config = dict(
    hidden_size=160,
    hidden_act='gelu',
    norm='layernorm',
    norm_place='pre',
    attn_scale=0.177,
    init_std_qkv=0.0218,
    max_grad_norm=0.5,
    decay_shape='linear',
    final_lr_fraction=0.0,
    doc_mask=True,
    dataset='wikipedia_en',
)
Each number is 128 + 32 x the weight over its row's rms, rounded and kept within 0 to 255. Layers, rows and columns count from 0. Numbers have three digits each. The size before them is the row's rms in percent of the matrix's.

# v: layer 2 attention value, 160x160, rms 0.128, rows 49-57, columns 0-159
# o: layer 2 attention output (transposed), 160x160, rms 0.112, rows 49-56, columns 0-159
v49 087:104104150164098106108171137170122131097128157116101134170133097154097163096105169204103082101132135084148111082157122097152157155078162182086136157104145103107170093132105107095179078116125129118165128089156177096150102116119088137132124128105137183065099060129196109085125151118103131149096120069149095099157188121181140075142209135084146151133129109143151114169151133151153121105197077131144151164117154095116103158132133120120044160078151163094135154179102107110109164189182103
o49 077:116124084099121154183142089124118106143092076092113151108104129103148113129082164075110166141113159121068099174069162152086110094129179160184152100144114114172125188127100145119124117177150111135156123149113076169082089155104152119129124081111128097196203190153099142147115120147138160101144130208082112170136086137126076162125058179159116143128084167167068125113144149095116170134079158143125123092114127152132158096158149078127190118167103059088150105094171171105110106136149120
v50 088:171094093077115112132148089135094131105164103153133105158127197114158091133137165176094127103127099083142152138144182165093133139179107214120156101071098158116057039161119117115133185149139083142137161069071136153137187126091127163121143139117124173097125192120109123078134158115081129184100142140131100146117165106166123130110182157129115139075152132142104169135174123153122128189147135132140139120083106083104183099146155138121136190085122154107118106128146108083180050156177166
o50 080:112124170152130171126112167122162132128150150129182087159111086126077189118100103108159126131088143137130147115106120159110121124138187116147106176115186088087144196111112128150152119152112213104135122134197137114095100067142179126117107050095147102121088104112187110160093060086175106069162118165100142087143142157059089118128129075144144143165079113148140102112055167147152135118106137143120166136134150163151130100159136130151094039156110116159131079150094173157071165150113083
v51 080:099093176150125149080079138151075123120136137132128107127099122103090133124132091083149101152111155144155105071151070142078164109114101177145135080133142127095172144138093162167111123164068142090164121128063131121122117112090101147110162148137135126124116126179076103116125114121146152162123043122069096130079090096204112144096107156078121162100083105083125108130070135184163141093170104102170125165135213166099080099078147202133127101148146118098103174131181207100095135129106118
o51 067:145104137118164120161153112040145108135147136099099184151151170139143155140090122146142177136166152164047173159125142198116076157085113130113124109116033123163116097074193059100125111108135162123068152112121120084097119203132094119115105131107139160073113086150169124162138145080113080115176199085156116166136155104095177118171141137154123054117170133148132120074127141151145124166113155111097122154151071125136191139096079119164127153103089125106147107100102115125100149115161139
v52 090:162124182198152107135129144134107169119144138086184088177137195161126124142137134104167140109140147137098099093104080130085103083067181106133060127139127135145167154125101098081094183088161147094135102152127071117069087142127077140167120146187154120104119100193174125169151174156139115162171188146129151072144099126131071166131065110147104087145103144088111132086145096135075091150142134114224124161118170148178085074131100113116175116117118159113114140163147142176140134124143141
o52 084:113154065080163123154113137084118066179121152126123114116105069106130150136115103152115097133110120114134149107151156141144143177168071172130136172124101111155088112154132161155114135173128163161101134148162205145152176159082165101090155154056132104140123160117123156074119137124120125142124064143150150171125202082108149122135194128132153145099159119153080110139094102108147177134077082166091116039129128152101121113078082195181078103143127134195180155106103135054097145142122085
v53 083:154083106191139148133103158114139209168107126093130114101181144130128192166068158079158111194137125147106101094061147081123163123076161157073188080114166164137128106147160148160134114084145136115231081131170148092175125147190122149160115128125208097099124097158131089117139104135094111129172112125108104103142134135149136154114113131141109064136122103167143074121169127122128182111127126150152104138161163105099091155113112106109063177089120088110126137130137193106167085165122100
o53 084:087110154106084124088095151163191096109078112144092146129102013106165140126155138152116168063099158154121093193154122124160099075146118117144137168183125109123153174147145099153068164167120130135075148141118118190156157131108139096141103133142105173163205154135187113133101161144077111104147111118172105173138111114160169088140173145120087171093132136145103114099151164108136143117130111197102162143115086092114170075059136071117142086131157141130094105129141110167058143108092149
v54 092:071096135132115157165152139114112166116112136141140143131142126198091120110128086178152092154144086188186050197152068149129114096140177180108122134164142109124152064168121133166058072184103110118163103173121188117082103073094111142169106122090079079125130122100101131164142109126155153120082182153117129131151146160153123118074174098140132144187054146158143125132120176134172117119143103139047178149114120155092116102137115152114128098130143106126148147105171095109134076098064119
o54 081:168172167113125127147176111114165161153138085120141134092079110085158167141110153076117125099101106093095167070071159166097141089089085148078158128107095147142126159097142173078152133127162136136107133159150090166134125172098175210091115145122143165132105166130162154147090142106097133166107075051071127095140133140133152112161091146160163179086101106104138130159098076142096133099188084122158160162157088076096139202118142097088097149115160174071107148183075090133140162129132136
v55 080:129153171117124162144119150132166176128163149109107139151129121160140082101152183105135194118116149098166199152073092127123176120125119118122130206065112141135149115108138118156114188077102107118118157100146156080125108130100163152121139126133121152175144123113136148181122083120140123150140157079176058104161183111063147113093173111108191116127148145137107120149172142146138160123140119148085151087105127114149126095191137090151116101153091113073119084173095041041169189202156084
o55 077:122108081104105146102140144186103137142100092141172104067089122119152204086057127112128080147145083176108126094153153128152049128113144136148096173132173129162088090143077097079159126146153108190182120150133134120161111130136109137163137133163183144134082159123112132092134088150135137135165064121085164143142122123133144145137075121137132165171117130117187146164117127108066084103145148170137068176071135088069189121098162125177096112145203112129176124147126177159145070078137122
v56 083:112117114208156158089155094109168099158151155077115128134111134074151159096107151097113194085117160110105143092144123128201121119144107125139168124103085150099118182113132200175129139141086054154113130079080112128049108148158173095100118173184105127078190129152093117155162123151125103135148083174129189119119140128101171109122080100138132132139124169098094133076166134118020111133078102125107122161128144112126101105155067096160152168101093103156177110122070125123117129092122133
o56 076:136131124072124150102068170142118140159093163104150078131116160127134148153183126147181090147217138115158106167088112124079098206150123141129115116108137101119140115140120110114117094110140142135138131172142105156189181089167082098108109100136144135169080131087128107075139109148167070110121123098149103136171116115145066105149127128063091125069130087092095166154074079171186098118073191107111142153145110161115135137104128156152204134113109175146078145165185123169136201146095083
v57 081:107098113133130099149145175120113112157099136104143150098216102138140164126172144139163128135095144140103144097111091106090107095075150074076101143126050106109129164097147143132059099097105099187146084170118121080149139124141098100128106100183144136100110119253111119110127170175104113129121118129114083125164089107113102118134143096149126102164170138114095118061138178082105100175144156105196084189164163130134087132089131105204110127128066129117178144152132158134103176165134086